Weights of a small transformer language model.
Size: 16 layers, width 160, vocabulary 2048, 5.24M parameters.
Each number is 128 + 24 x the weight over its row's rms, rounded and kept within 0 to 255. Layers, rows and columns count from 0. Numbers have three digits each. The size before them is the row's rms in percent of the matrix's.

# down: layer 9 MLP down (transposed), 640x160, rms 0.213, rows 481-562, columns 80-159
# up: layer 9 MLP up, 640x160, rms 0.229, rows 482-562, columns 80-159
down481 113:141079150139132102132143149142131104123119169122148100082140125139155155124180124143151123155124110133139113147124122126123143095128143125108117107132137119124158101138158151129139127140110134167166088103141108136142122136162168211145090134
up482 105:166156126149153119143140114123174158107162162175114132151124135108151165147126144152136116111110111113117090147119220101123131138139125134141139175115122157128138145137132112086095134161104123153133097131171139139138104127108146141140094129
down482 107:108123096162114144083119120117119124123107113074176135167148154114123084127133102106135147142112108147117154140107159129161136135125096139129075136112141110105123132133159106172157102108142113114104128123124077092169145135106098108146122123
up483 113:143115133144126138148068174163131117143135081103103157131127140161131091131147131141136150120105166149138117147162160157161135113156178121117120174128142107168149109134113127136125130136120166135149096131140162150152162126093103144117108121
down483 106:127141172141140110130144168140101163105103155081119093117145099096061119142159119170127128132109145114155164169141142125104134084156119149139153148137138135138126142123118115114149168120110107163119169129111153135102098168126149179077129146
up484 114:109118132150138163134145114142147148128135121103162152093134123092135123080146146113129139144072109126138127117106148106120079116158148161108140158110125115145118142138133102133134177127139100174164087142130118149144155108116137117157149113
down484 113:121161117117153103140143114145167109114137136123128139144099104138114066173132102134171157150132115092118116151133099140161145133120094090132152121095109149120123105159102122132130117136123142134124155101105102145099107153147087155115183132
up485 028:145119127099170163095128139149139135169149128134134119123121122141125138109106160181127174154132146125105052131148136131147069080134124133074141152168096142166143138102119102137108141148148122140123103080130153149141143112114143119153122167
down485 022:135164116091102068170151147149119104191153109142137143118108163117157131120144109120134098094152146167105089141124156151133132125092163089131128134123128086146130136143170172126155137156168109110118119115160163095119115143138127144127120120
up486 118:129157083138141133162121113157180144147155122122100119132111125131116145132134149163135130113089157145122124123141117137141125114216150119143135102121119128128156116141133116150090089122125159131107127117135099155152117132101140091141154140
down486 118:131128166109157171136129141146099140117113099145138092147117092157164134122166122159156131092146109167114139135150121129141162155095159153098119151155107156129073132159161153120112187136126093113107133124121154085158166119145131101122155096
up487 103:140153131112129118104107138155142183097153128112094110124155127104107136114159115147092158094179122137143117101142191144117119136116114122122164148130149163193163142119149139111126110131152114162115113122139172186136152142120128109144100086
down487 106:135126114123116142144150191103118103153112128118117126139129086185167132115125117139180131146099094086179133112141104144137122112122133143143135097107128134086124113120130134117118131150153127127147130119129109104123116095153093100112142147
up488 112:164103153127121103118118161111148094126143087109152110099124138111101093133117140138172117133102131130115103148162130145182138105172148110090170129130124147114115135151131150150171139119112168136134131157162195130176139115130135150130134163
down488 114:118126154112151129119124082139126117101152094109095119148123116124131105155145118161129077117149110129127146158102141121155136133126117108148149098120146154111151166143112139154141077132195086112133114126101159134134151141155144117120156156
up489 112:108143121150151115114147152107130098130165160124131125159094104127106133157118115123112145147104155114098117175132134209153126094123112114128175114141130130111090150125136081086153148146078161121133131143137103157098134084078096151139137120
down489 118:117143130123102131126204073121133148108128124115142126112172151096110137117111135119124112117085159131114137174130110108151126122134131129105144151138132106120123161072126113124151152142120104137148091130135131118099131149080166135095132127
up490 086:112105101132139146138098156124109148127115156114125169129117128154130106118147139133150182130144135144130104134106157143160097101125132142112113151136136165099101163142132137130049161132144202151136105074119163111125083155131133162168116142
down490 094:173127132106117159131150141127097165130140109115160141115119161026138130137150128127169092095156149173092153134124126124109137126173128100113143142109123109172125145105124102123137123108121129108096138132140136128094154109096136096118136175
up491 088:133109111107159150115143110153140115126159121166114156139104120136115181080105132145141128122123189139118060166149146091152166130126125111100143160134107150118095099121080118131108137116133128103095140143123128129106115127124155153174109165
down491 099:158119137142098144121092098104135146098122108098152171151064138132148141095083131120159136128112146141146098142144141105121086124125088146125157145168094148140147121140128146144106119133133160162127129131110112131140154133136140128101114115
up492 124:131075081096146167186122120150135116128098108145136102135106157153101128134139118202122108157175139089123113173152134151156137122117162135124122125113119123132091141147133126129137115169101124115117099117108131161163152061080191139107107162
down492 119:087118106124140120104128110137149102144138135168131104183119160156108137157091137114120104118117166106154115155159146083131167169106104125126080153101124112082136140075124155120116101147144121109120136099174111138136100115153108119110156180
up493 111:175111068131144142145176187138103089123103091090149132158115132107125121085126149135133172094146136109096110142159134135104128058131123099125128167112143136194109126126103131127105128159141087127124082136132133127129150084113134112121134121
down493 110:144134129139107133095118105137087111111083154117135140143108141112092130120097141156071105137150099098093110125112116133136130147159167071144099132156144125085139115147104139145156136156112160131140108075148127131119154109096106137155136172
up494 099:132125123162147123128109135134145117139147132125126136108151139148132119145117105113134176107136156109153093151129179091162075106121162114076111131117116115159114166196156120159106122152139112153155061145141201130119122107124154114123162100
down494 103:127114135081123106120085115135108127109095108150188145147127122129120087103144158120143105156181141115093138153103098106096096147116146150146148095099140110109128103132114066146193137161152153124126127111152131139132129179110099128166157144
up495 105:136175110143140108157117113115148133114125113129128162103138120133097137109139142163109157096130120127121101148117131135131109091158145150127147127153134179152140110126115133133169108076092113103095056132125148121117117119133135124125098112
down495 107:123074135099118130130106126127113140089073146130158103116135165112138131084156172132114157099100108088096190144139128107107112171137121109122114136132152093137116121104112129142151105170137120138118130139113070138135178152086124150167131144
up496 103:137147141087138107122131138149111111111128087116095139144154125120118142116126129111121155141128141097108118180133135151143136102139130127072146195067154122159142106127141119143163137131131155160106115126109151158161118106087133151133111128
down496 105:150106122124179135131120170121159127156116140136115054155116158132158164111125156194162146120174168116132139124159119166144132110114122122138129120148125118166143134096152162134112135106176116168151145145109104130124134080118127126130132131
up497 046:148106134123176143110103185161142147137133104143138134078115125152145126099096108137130163137103173098119095154181146134170132084111132115149129122182134122150114142109114128135134140175110127146110116108131105108104144155136097107135111114
down497 042:128179149150095156111082127123117144141102127114148123150148121147120140131123120129095104163127110111196155095088112106113135127127085163156125120137175178101108115087162135138129077111113154116132114128076086118121113128099158123150120132
up498 115:123116147149135145107134139165191113124173095160117125136139112123144120154106138145156139107117162097124119105178114123144138150143150129129136097145145113141133148116091123127140128177124179127119095118139145139119154157110116158175091153
down498 110:140143105121140184132087127133101131112140159105149157121111114113135095120061126135175124145136129089141130124131132178125127122122085107132124157150097153125120135172128152156109158107112137122123129120134108149131078082154137135120109101
up499 103:164096133127100175090125121104113136148158140115134127139087127124131105129155117165072122133104128154136111108144104184144109077121125108137131149116135131116116120159142098178083137130157139142097127111121110153114131094122137139184140160
down499 104:124131105146134111112090129094142187146128120146144123095142102127164149207117089140151176134112131101154089127102143132144179121160117120162089117120106134105179161092143118141119080131098106134129122096073125108139111141132093088141158120
up500 095:128169140107127150122167164088120142133156168122129136137142160178123121084072135159106169151136152155137126148166126158102123099140106121086135183125154137139096131146134119155144156103109123161123103148164136155112168107133167064135104132
down500 100:084141119126140137164130166134109130112139072152132113131193105078138100137142115121165143136142134138144123145114107094069140127155122174117126101114110107111119133161140176163094128146140151140127153107140107139123112112091115153148109136
up501 112:123163154171143118111152108157132140137132119115124116101122158090110122133126172118096101134116122152101110129161134157142125083137162106100136115130065124155159131148138087113163114152131190136133087141102150141130127114112140132114116130
down501 106:177159098133113131123167135101120159103107131143116153141100135157151128136124122141104138134143108098110125176104139170128155136132149104136127146110139115107113143110122105111092096105124096132145081134153139117137113130088135125142149067
up502 025:159132088139138129123111144148162134119139107147104145134135136129138097137128135156150137126105158126101078135158177153192115108161152119131167145154099163153113152125113089152141144145161147142100102121157130146145168116120167120180100157
down502 023:127088134120164152104204118143126131106154124119113149126079107113140161125112173131144102118108125130117136134126132107093126153089109121135104173144114128167151077134156106132127165150110130158134125148134104123155107129096142123113117141
up503 029:145149122127150141130105131127158171141161133145149140137105143152120106111125140147103183118107192096093067167143161133184091093179139110112164117165087127150118150129126111151118130141112122125099106123132166165134140129128131110143128157
down503 027:132168142149130114110134123129164131124085144112155125133144124138152139128155104137138130167105105142170141118120117185111175130111130124121132172081144128129109109161090129115144099152109112132129123147117116152141145100159082096107129131
up504 101:154137120137122123098113133148141109139136124126095090118121120112118108149133139163139165103109107125124125167146160117130120120149128130118130099122134169115133154140098115125177097125130127174111161139098096126135132126079141090128140143
down504 096:091118168125122115130136134117132100093151129131097091118114106125118086083139123101110103120168078115113118112160137130154164148119165125132107113164089099172155109127103160095108167157124108131134118153141181144125118171109145144133123110
up505 116:118151091133125099172115129155146122105151129113153108147101145125110119151107105090138119130106179088098075213133101145185096105150133108141185099151123169135143132131150100158123139137116115096119102127091136156125121094152141085138089125
down505 117:151146133107165172094115112142160098127140176163093150147134121126111097144128138156129148103135159134180161121116163138112136142086129131132146092120152187080134146124123145134126167118142146182122120107133131140108118120141171130128125140
up506 115:136140102163103154107151169126187113150078141105153172135134126126134100125064143134148161111111114092076134121129126112139105124165126134087140123098123152146082164192143119179098141118151111120101104129143138137146113111134156119116136154
down506 111:113123147141107181133110134146118157093146145116104142107166123122142111156106128112136113141113095104119136139075081132150119082108120142119147138156123096135143131122211163109138115134097082129150154121115103120170103160153126146124074150
up507 105:134141148144137116159085105121153120130153157133115162138135131143143087121077156160132178134127158139115110103142096134154137149146079101146144138089075138133147138150119118145120142188100141111126115116101115130163117155113142122122065147
down507 108:136127140127159130118136182144118113109124123168111159127114115132143100163162102128135109110130160182133092132068122114101103100148149086121106128143139090113102142120124125106111115119169101133157135074097151121104134140187150101110115110
up508 123:117137121110129107136098154139115144105144093117086123153100106137109116138102146117162154121077128102104122111121196120136118110154116145082129109172080112153120117165152133113152141154108136103134106114136110119145143069146163158098124175
down508 111:115144107109091128163134135097123110112110104128113114137138162107105122114167126123106134141139147150142140116074112105112183098140126143134117157150138125087152096137111111160146129139153126108163122143115141143115149139138130156124084123
up509 115:093097112093178127150110139140160162180134126103142102101132156135142157130145134129132123159124086170119117135131190117149091141114149141140202142163107107140114163106152118155138111133104136112074104088153201141119132086096136134165129141
down509 116:147096153133110098157158102170117139098095142087088104152111158129114148092125132149133151113140095141095137151154113117106085171158124164117104141103091121094089136109136135077151137131097141148127141156151089149136144124112121183157120138
up510 106:129168095113119104134132115112113138134141147146094146090118097133113126113139105126119164116149140133118133129093116108144086157121142119134127153146095120152129132172145102175122103144133120167145066122175162132132160150068140127113140105
down510 107:117136183131171128111123145088170099137127150127125082111106148106092097126096157173157084134154122128131141122099114145134163097083128173124182126093113140154112116131139150127112127128132110137104166092138110161145088153137123153134161145
up511 116:132130160124134154133107132167163122134134109125120136129107123136117059114160162108104172105065132103138109137180175167143126143151107140104167119148124122141170140156109112153157147138163136098086130154092131159089139136126133113158131148
down511 107:125166121111117125148144121133136069100127143164155133108136106140131123133101138141145103137103156110141073134120106101162172117151114103157071150102104109157126116107138094163139116112138164173147138110111096120139118139116129133158135112
up512 118:149092147163184136106128163150110116103107139123127110075130100116087146095160111123137178150106126082134131170136137122157140132169125123146106120147076165115107122149127129119096132114101167164131130145115143140144166090130173090142122149
down512 107:088102135131133131105107085096124072098129152169119160157095129161092157155135117112132192147137132144197114120140130116124161115139115123133127120084102139126129122123120098113096121140102095101106138113147117073132134093106153152096160135
up513 124:162109111096159164120081123099190135101107127117105126135132132098109133092147139192137112169140117113097121165167138121123131150143129105108116162131131164108095113158122089144102132129108116110128126151151123127154146104100124080130093163
down513 115:140172154143145104142121111080128093119123177125118133114082085123136129131155142106118112127176120116139131128119127127120169146105112126163125167141127113139102149093140125115177150081102093116146143180090136130147111113156141112118111093
up514 098:136105088145141154104123142160132167185144156137132098151128151149108152113166149170105119106125152139139138156143096109183124105150144130151139143150133123157099138083148046105120098108130136142124094120120114124080110117061103120134111128
down514 103:148153185103129084118126118158108140098145113146107135158116122144165122125112134131102159106111131131123121083168133104151136093137128115132173125138093143102132110158146149112091096150134142151161143152157148124165161123125150147161152082
up515 115:113139155132130134093153119165155125145126078180077124154108154170126114121141120169180145118143127148094104171101136137147109136110127100096121176118124146178116139144113146121127143114114142150079130071113144135144121103142147128117101192
down515 113:127141065095102116156087142112080140128082132117150158099111137116138112132134148114142122098141098148126155156149128138098129147131120111137103120122108132147143132107102133117129115142084108124150107137093125153123178107123150129149089117
up516 109:153130128130133187091129102098138175145090144117137137135129141125137126107142175155104136152126134145101126117138141110145120132200142159130118196111121110130058179132111146126069122143109125130138092112129110116134165135125166128133103154
down516 110:116152119130191141119125109115121122116134169111121112128094128161150095114134120115141147145103135145131194201142161115131082165138127095130168145131089103125135116144120133130138085097124131138127176133151110106191126114141126126160160109
up517 094:126115143145107134087126137152151137170129087135134114135115122127099105121080131112147129105096099134105119159134171126148148072111148108139107149138100127140171113168099137136113113120149134157152076145118135114115154145118083107110102138
down517 104:139137161127162111107138156127132143114125104123152147159124111046089132134153119119109121158130130124152136125118132135134242112141119112118115112126081142124103135127108105075163103120116102055157122123117139145096149101134102179119140122
up518 107:124147124094176118128119104138160145126159154142093117170111109112120139151158149126137169068142165159108088124100142134157130130110118111144130159101146120196138123145118091101121145117136120107127139081099163188130131123156165114146092119
down518 113:146131144150085105103117119134081166152108127146139158105165149142120150105087139126107135140100153128127138129150127158110100083165145100150156140136092132141123120111155101114124103110162156115151116123171100091117149125126097144073128122
up519 095:148085140148122176115109158141178165147141104121151146155136144172169110111084155119180127141094145116104088152152136150154088145115134104123119126187114161127109145138117147126097137144158142147078100057135125124113134141119143117127141142
down519 099:082140143106124102154173158113142087096114137173122117095173120142073128124157152099090071162135097099109159126133139124118118132141094151121139116132114112098133146103108161136148074156098129140095144120089114180159103147088115172144093108
up520 108:148163136151161147135149116130172144154118123120086145137141115139142156136125101172118126108123127124142112121135183137160124151159101113152131147119132112125142172135105135148129156126087137116125081095146090105115124126139114151144121119
down520 111:136083102173117108083138134146118110130123114179081175126139172143129117160108168152150121118106112141127083153135081135087148161131118149139132143161132115113121154098129128180142151144136111121133138153140119125121096151084122120129150164
up521 024:162140115098121150120123162116187139158126129153117147128126150134150112101088152169131134128117135122122086123146129160158091089147135105089157131132116131127114151155097099123093168147148128121103095104178152132133157128131128108138133141
down521 025:120106100151180119122132148146125118131108146146114108172121119155131139085117132130129178149111143153138118119112140159149136115072131170112142122107117129159090096137137097067146117137145122151193128161176148139119111152163099108132145146
up522 024:171122118147140140141104167167176121170140122131109146108142153120111088101121128132120134154106132127085108164138167173165109109135141096113152138175085166146118135112122096128108146144118139121101094117122144137130131120120132118174106140
down522 024:124150109113120133083113146144111093103111164109123103113134163127124112146130089095138104120121114136163131105126140118143179087108155159156128141102143107114090081103093107145140111102146102132108117153130128131153149091151124151105130142
up523 113:147142080141153190118136168112144161134180127155136136121125119106116135100117128110124128145113148146078119150129144071167118114168128160125105140148143128117088176121109139103094113128127144144098085142128096121094132108105131085111172124
down523 113:135136133101143145122109111141143100118129109143092121098136094129094158170117141098156102077117106154120136098119172121122188163095110145103108116110120173155140129125111155071140181130138127117120142134140097089171157149154097120101110154
up524 105:138109164096166141106099153124148130102122171130113128131084136089170142111128136147150153113134113116142078083132121099138124144137196150100182122177108143203154144137140156149126202112120112126148132109139093119126159121129138141132166148
down524 108:112123140152110127151078118155092139123098138174084144153143154122127139146120184157088124103115150132125126174124169122141107127169127129109127121112123086161053139150130133156117111165132131109155110142129133141156125151149132129103142106
up525 116:119169164143122171101120109144138117184141159106106123117116146114171087115141150171099121088100115115121123125132117153176103136132119122124139119112121114160133148135122090119095178121149118108155108126151139148114165101064131110153076123
down525 113:122189170144100113124077097117122127156135169128142129119096111154132127120125105146104090131133146120142165179172106156138140142119095122087119144147128126108105078151102074122121093132122100161135145166119111118132137113103181144147151139
up526 027:153138113089169136093154138154140166158143134158086153111117158123111111123120160167139153139118134129106063143121136132145101088147135116126169133163105170154108140124113120141137147135142153122104086124143170114154155114136147128162108117
down526 024:169117109108153128104147153123155175123125115140105154159116158140128131107116109161136128134109167174133106146109108128167144143134105141126110132117132115150149126136137162135126120115152119134073153125119130097117151106103115150176223129
up527 114:166147128113121134174133185124124119116121128134130129087125152145109154109115161154099117138153123098139126158129104115160100139117142149144125150171109113129069113164135118129110099139140136116100060076107127091143132136114150101130122133
down527 115:121164125117150120117104110128137136101165149104123146106125123165150103128181104141123129174148119103128131151120123133140102117115138113149142151115103084076115163134141158107081132111074180131136178182130107133103111139112108134167067147
up528 098:158152111133137122107114140120134143133153132126116152119125135146146103111087092112121183076082103132096131158123147144163144098119137125132158122136147161148178139137117126161168136151142134145135116080164132120147147104097098106130108101
down528 099:123106134127115153129148114150138146097143119143127127145089142086103103123153126093173119138117123159156092141168091108118171126105109094123158110108138122145141141136121156151132121061104135125125151130104126132092120136147167134133117139
up529 108:178134109143180125094127116103131128126168071139148155101142156192109131107153136158187161109140124114109106131114113135127081074158151103073122133108148135146106139139121114129146142147120121131075092116112133094151101126170160160129131165
down529 110:135115133136147123074208125092149145080120092143156144123170090133090067143122173150130127139144110119150099075078141161136125097128146137118135092136162135087103120135150101143132116151091088115108109133151124129127129105150156184144123150
up530 103:134119133181139160131118130118148114114137103136112101141096131126128135129119136125150091086133150161131109148166132135151098101146121131135149139122078115214123129160116123179130171128130142120151107107136122136100100103143126092135158109
down530 110:150135145109107132159151086110067121126152088125094094139118105166125139100151124114116168120141126132157122135141112099122128117126148144145125110151130124105116137151103153130148159144114120161142172087081161082175149112155105112125125131
up531 032:141156138144151138112155166165179138170104140136106133121097126113122122136135130132152174154105133122121062131155156130160095083134134092086145136133106146146112177098127097119132144136123128131121131135152146138133134111115141118157125118
down531 027:067150133177079092126164137135132120156119130094135153095138133087140156130128108132107139124146121131104127093118111112140137168149093148132184138124120145096104130145142052146125114108114125121170098129146135106185130105125114136113185155
up532 101:151137074123132126100118139118143148164135119125145127148104152170133144148121144144150178092098060123061114134182139110109115070140132136101138142133118119147114159135145114088154121099130144133080079117103135124133108132110132123093128128
down532 099:132125142143127126092152123116163111137125121163146141151147180102105149113089110139118111151148117183135169106136115149110146116101117144159142102162112148092120157127140150133146136150145145119118090106111148125093149143128142067155125141
up533 114:158115092115100122127121183124142179155146114155153152101101128126119080094152136130107128138090145168110125127145130170133107082145125141124166140171134113108084152122100131111086118130125125119137099131138115108143116086120129101149102096
down533 113:124142142135162123131119102120110144105145094151109106079125140111118073114084143187117090129116114102127150069132136123048148137138141111113124129130126142120136130139119154119103094135126109163096147135125103155129080132131137115135121142
up534 102:112142096125123099153116192114144152141069137126132113137115137129111087136141152144157128134060142127101135093140131088133109111128122162117123122167100137121139153139086142176083143200089121127160114057137158127115124132127150156112110131
down534 107:130142084111112118122126148133127141126106118121110145143121131172150121147159114114090120122167155108144096112074086148085099172133138102175130133136168137097158169084151154102144145077090154112148132128095149112111128075096142122145120105
up535 116:151101118107150103141131185134141152119148130159094150142114114133121107138123092191163120139103152154115105125148121206192139092135102143164137153101130137166102103159129112112123143147123129121131192150170082137166164117090089133126143142
down535 116:101117117144139131126154141131125144098116108149179143134106135101106110098093137086115108142108139143122167097138140095090135129137127150140145118112159118121109147079095114199156106103124099138153098094185117110129120142113113172163104109
up536 023:142115109111156147154125150123197152186142148138112128106166122135082106124109137180148181117116146146133085132161126161205100107148145114123166119142098129163111159144085102121121134131130132141161100110147167142148138088123164101171138140
down536 015:181132145148171098131152127107128107108156089146168152086112103086112138149097088107167168133139179105111148089149064132130125161123148141116125146123139111143134136130123079124140121119157098126051133169119142156143116132130150106171117126
up537 112:121162120125163100125162147144117193104189134144130137152135148162144106128075140165163186124100155119135109151121138178112082103124145150114129147131122117118132114156132135125081140172117153106132099124146168140143145137161123116186141106
down537 112:130119124134156188118115127206158159150132133171168136120126161142124088121108118127133149124139139132130083097094154147161137143109133124136160164103154160124155129128128069129116081106126117141103149136106146162161130111112124150122120131
up538 114:113131094100110159142140160147109158159105155157139083103121144126155080102093145148132123104122161133055124132120121137160115123133125147116147162139092170138124164155147140154108143139108139163113121121113112171090126120106145119120128110
down538 114:100101135118138144168095112086133134122108148101141108150073112141120193101136148125143149115102124140138107129108139132114101092096105171152117115065156134132160155138121155126131117106100104112086093144120093071129111162109174104146119118
up539 100:148171125159180113133106147095155114152170125118106116125119127165151154150110109173178120107153135102125110127143103111197091132153145129129157098091150098132134145131112131139108162147113124125111124098115164105093108126111117080202116138
down539 104:119115077147113141148111145122122181134119116106122135133123126109101154128151126125115082070097163148121127095111108102172172140137114127117128155134134162128136149139128139096121099142142155074087090135115147129106112136146117102112182104
up540 125:136100107130149147152143147149146147103147134130142136122124146176147080139129114141144136151131142100093126160120120136144111139121145086093105082149139135115128122133153102144111104188098111133092121137164152177180137109180126131120102140
down540 125:127172139109084156126101110138139137110117165114138132143123143184143161137121109123134089120154114143128117131155077077100089138142118146165113132122099084117084155146109125118128095093118130126110146179143149101093134114107108141176137120
up541 105:152097081137128148151136098179139141169130065123118124118116124144127122170123124119134086151084137093120140156094106133141090082146147143139162132144155139152147131165137124124115158128125088122100096161110150115110146076134121150147129167
down541 108:113091157115134121090114157121154129167109112138143124138117148111169136171114146095114161126136125122137198130098116109157109159104155128092123105126108095135111120128126177123094100115127134159061141172123112125144129105149102081111164155
up542 126:140119145136163152133106154154121111122131154084101154140154148143123098126126172126151182080122150155122121163164176151141138071128177114121140114125130138133140113132124133119148151119100176135113134149127135160114143133138143136174099127
down542 116:133138125147134124154136094097117145154119165129101082140135108138138135142125121134151125092114122182093126103144083111084117107119153181108125141122115132145131085106092125174127116114125109117114110100135165111109153138123080135062118128
up543 107:135108102149143124117129127174141143127090136168129142118126135150154147127101134133122103141128148116129106121184139151143130107120124100100134136110138150104126161146083119173107139146113168116068115090091119120126148139152147150129133144
down543 106:138142109145124126102152129109137170116148143126181124124124098135085110128134108133133155167124145100130123123142117161124152169099196133124129105139127117144117169122130141120163131133103156151148074084145150135122132132122119130149089132
up544 107:104152143148188131094120108150137133165133117113140125155109143144157159128076140109155134120097144142103093149158126128177151137157139138156144136170138187152125146137132145113136110096119144107128140103130166156144129098121117126159107125
down544 110:174126096107155158140141177165147121160145111146136159135094102111115129143103082130158134108147098142127146147148135167116157170105098152156102125105114143081128141153148134122107118158176067132137094174155105117142118141138152130147121125
up545 101:153112147114158110166129160118121153134150110135149126107154145121112132146087139156106183172140129142113105104119171144148088077129096133164130112108103140078140097126121126149158107184111172149122104124097092137104153093116115108142109130
down545 103:121131135126136112159055057146122145098120123134108141154170113149089152130134136119120113162165154111121163128092111120126084135160152122114162111109130125158161134148119147102141133078135130119114128100087116153116113199150116102118172141
up546 107:170095166089141139128120154127138143146107145148115109093129113113167139113119149123111159115121129125135155090171125105126091109189126104162111138127099103133114108121084138137121152179163139135131095126121105122121113134089125148152124121
down546 109:108139132122138166171151162131155128115104150090156117150108120162144127119132138170135147123153166088110100171119098126094162105111078153145162132120177105103139160110159165097166075118150093108119151096137140141114128176148093126148132119
up547 025:135149155096150137111131130133159141142166127128125131130129160154128117131111123178150150122130164126090057109140168125162098094112099094130195130131096133168134139120112099153111109148134122119140105117149122127130134143135130107125097151
down547 026:113135079155120123148134138100141133151122133093149147113149146120124136138135105150105144102141169130154121108116108115078173132086153099125044113133128127132110135118136109142130104093125141124085104084127148111157154087112084122100133104
up548 093:161089161073137122143103121131133148126115124157101133083147103145125138112104143146158147110134159091100096133108141135120081127124115104129127102076107123179149130145123109099133126152110119130160134102115078130097194147126146097107120161
down548 095:146152123155099139128149140100098133151137129086081166127132096137112127126181137112128137134132135118125125113141121138143087096134124110121154131151156141115171157137148094106195124114110154091155120104136102113114118114092139145102160105
up549 099:189145100160109134140141124149139098156096137133103096101119146135152074090083163115117107098126119084114142146110114135199096114167118098121128181119131116144108150128096127144150152165108115125152089044129116107127145148127126097146101137
down549 105:111108166139152125103141080130146121098124135140133118123152169124116107087154129156103115132115133148122112123124135105148132146160127146172169146079161172137150138146134117082119152085129116167139161136134108083129120156173121113144119099
up550 028:135148130101148131132129139129149155134168122137109125122123124151108106135144137151130146163087133115090058144139156130156094102160154082101146139171083153150127133135122106169140139170129124112116110141140157123150151110134138133138077158
down550 027:104097168140109118124144122141149106159147125126160124089130130123141125096128186105132130141153168108076128110111170104114092137163147129155125142117154126122154128090124191112164124132107124157143139083076138131099081125146118109155155063
up551 025:130109121119178168129116138133136145170117126132134110140118174141119109131106115160128130133111153122110065133160168158170080094135110099102151137163100138149113160135138098142119140152147128133138123094130129168130157141104151124136130148
down551 024:106166105122082114160163144134111142150128098121132117138164104151117145152145087136127134100111143148135165107146083109120169146104097105140122137088087157108110142173093139096069102099077151088123115123138129114172089158134116131118127141
up552 110:164132133150142137088136159142115089158103117136126130166083095141149134168109117115119151133137122131153071122151100182151128071165168120130173087142139116133134168132151089126117159140141116153099120124152146117172129077153093123154146175
down552 116:143146112129163186107152115128145162115129121109118139124103152114145114092106169108183168150110157169125128135145115166148123119157137126145111114112101076130188121105163134078150134109132107171143163114115118119151105161108111108135109128
up553 096:116112076129140106107089110081171121123161162123122164139117143157110098125114115179152133125071131108129115151135168174144133106137142134115131167115128138119082148125141134119109156119130136114150116117154142121110148135110131136193130106
down553 098:148146137137160122120150140160087145102126135092129095146138170118126152140135125136121122121145136122159130166128099115060156121127149081110120131118146092170162126118089157116143162089097086162108129111169115153129163117148146158071097171
up554 106:140131142153145142090161149130125129169127095126107159152105104093118136099101126153154123169101114109126125133127133150151093113103172149127137108106141132129106151119153103092111141138083130109153134153109105150096160076114114164138174164
down554 109:137130102089103140100138088130151101104111137141133083169147162149125137104140158147160156161119131104164091149098121159114100061087125123091136096106150111153169121110141113130111124119142124141125115120149122059131132094134147066150185145
up555 100:103148115147146154122082138105120128146131083141118148137123143152142123148089125126136117110134140134148113110135156161161131125134157140111179146136136143137159169132092108133136147104136084134116125160168152132138197085124121126149109135
down555 100:118135120120180091112156136127106105111095171156135126139074119126098119152164128143160151163156149133134143143114085155146142134120135111172151116149139125152152134122132136098147126088071131125137130154068142134135130098106112136126100118
up556 121:147165109124129151123143122105109128182166144129150123129116107165108088150168147157121128125115162103140113121131116128154122084132184097125121166151091137114114161139128124117134123160129102178129133115103096119138193078129121108120084141
down556 114:129130148094159164170130166126128154084121122069123118107112171091130138120095136128145143165175118131089097124117131113131152121121135175145099137138120117132108157135146119105124159118090117109133120137117150146113121131105160137132129100
up557 103:138135138136154134169112120122109098106156136109125112124141111109078141152072132151173215148126158125094103112159147151177125102109141139073130121070133105119150128117086133103137111134140101144149072135127128086138138130116144172145093135
down557 107:127168152127101133131131112129135102151082170087135111161051118122165140144158135123130133134096111119126135118072084084125113125137137130124164141145155111144131131130137147175085137133134154144127087086097145144105121179159104130097115118
up558 121:157159081063113126131146140096136133127120123200122137077120145113156125130105104167125138112127106104123125149124168130135117146134151131117129111125125135118132141137106132164129155176148082142153117130181199151105141128128102143118130098
down558 119:139144139159168139113120146120107068162154105113143119145107122135083116141119100130143155164123119176152128103157115108142166157121086140123121155097114131087122150088190153115137102142137103101127128146139144149122131182108124115126103073
up559 112:134141083111130138096157084109118122104173144154125143093121113149157087099129078113124145126145131127114106157126161125134071098131174100121124161130119098142128140130123112121129128165141115180148169145129185128122167096120107125104128132
down559 110:143131131109100145092150135153145138134120165113104122133097147128178153144145123144125123098078097110138191129112137095114145137114088118135123124103127103072111106124128157144085110114171133144094148133118090109141123110133110087139152108
up560 077:185111107148122132150120152139152168127115147165128110124122118129093095098147169193102134152123151115106133131128143121165116098130112143097153153102103135133127125131090101159119144174133152168097117111153112106118142133116116144118105161
down560 076:158133130114103092086121118156121113154126159094151168114116117132114130135141106140104107126098122152105152106113082120118141085111134080133084102140126104130206139114166152074149110122118143109105112090091099126095120127112097161124154115
up561 112:137142107089093128134138131164135128120169156167122135125130115176169153128103146157096120109146162110101111148108105135160104098139101095134128160091118146146076124140131122150123114125132167094114109118128115143115141132076123180152097116
down561 114:057142147133099113132116124141123125145118113131111098172124119115131136149131141153134107103138164175120110088121124157116173127126096142121126156128125124121112123156127135113135120167100121151129119114143098143133130095127153155093126126
up562 104:101166072095118088105163158127117160121147133121103151126139087105142127163111110138132143125150092134146121149119135153121085142114123120099136138126072135115126135179149144155138143170173129129172086132133136192111173111120150120126129138
down562 105:139126166089152120128152123154101140081100160145134086133096134166142118119163128103169123148124138085130101130104069117140092140121143159136124083102139104131097145134128117127197149117096116203103125087116143125110133114107129141151152159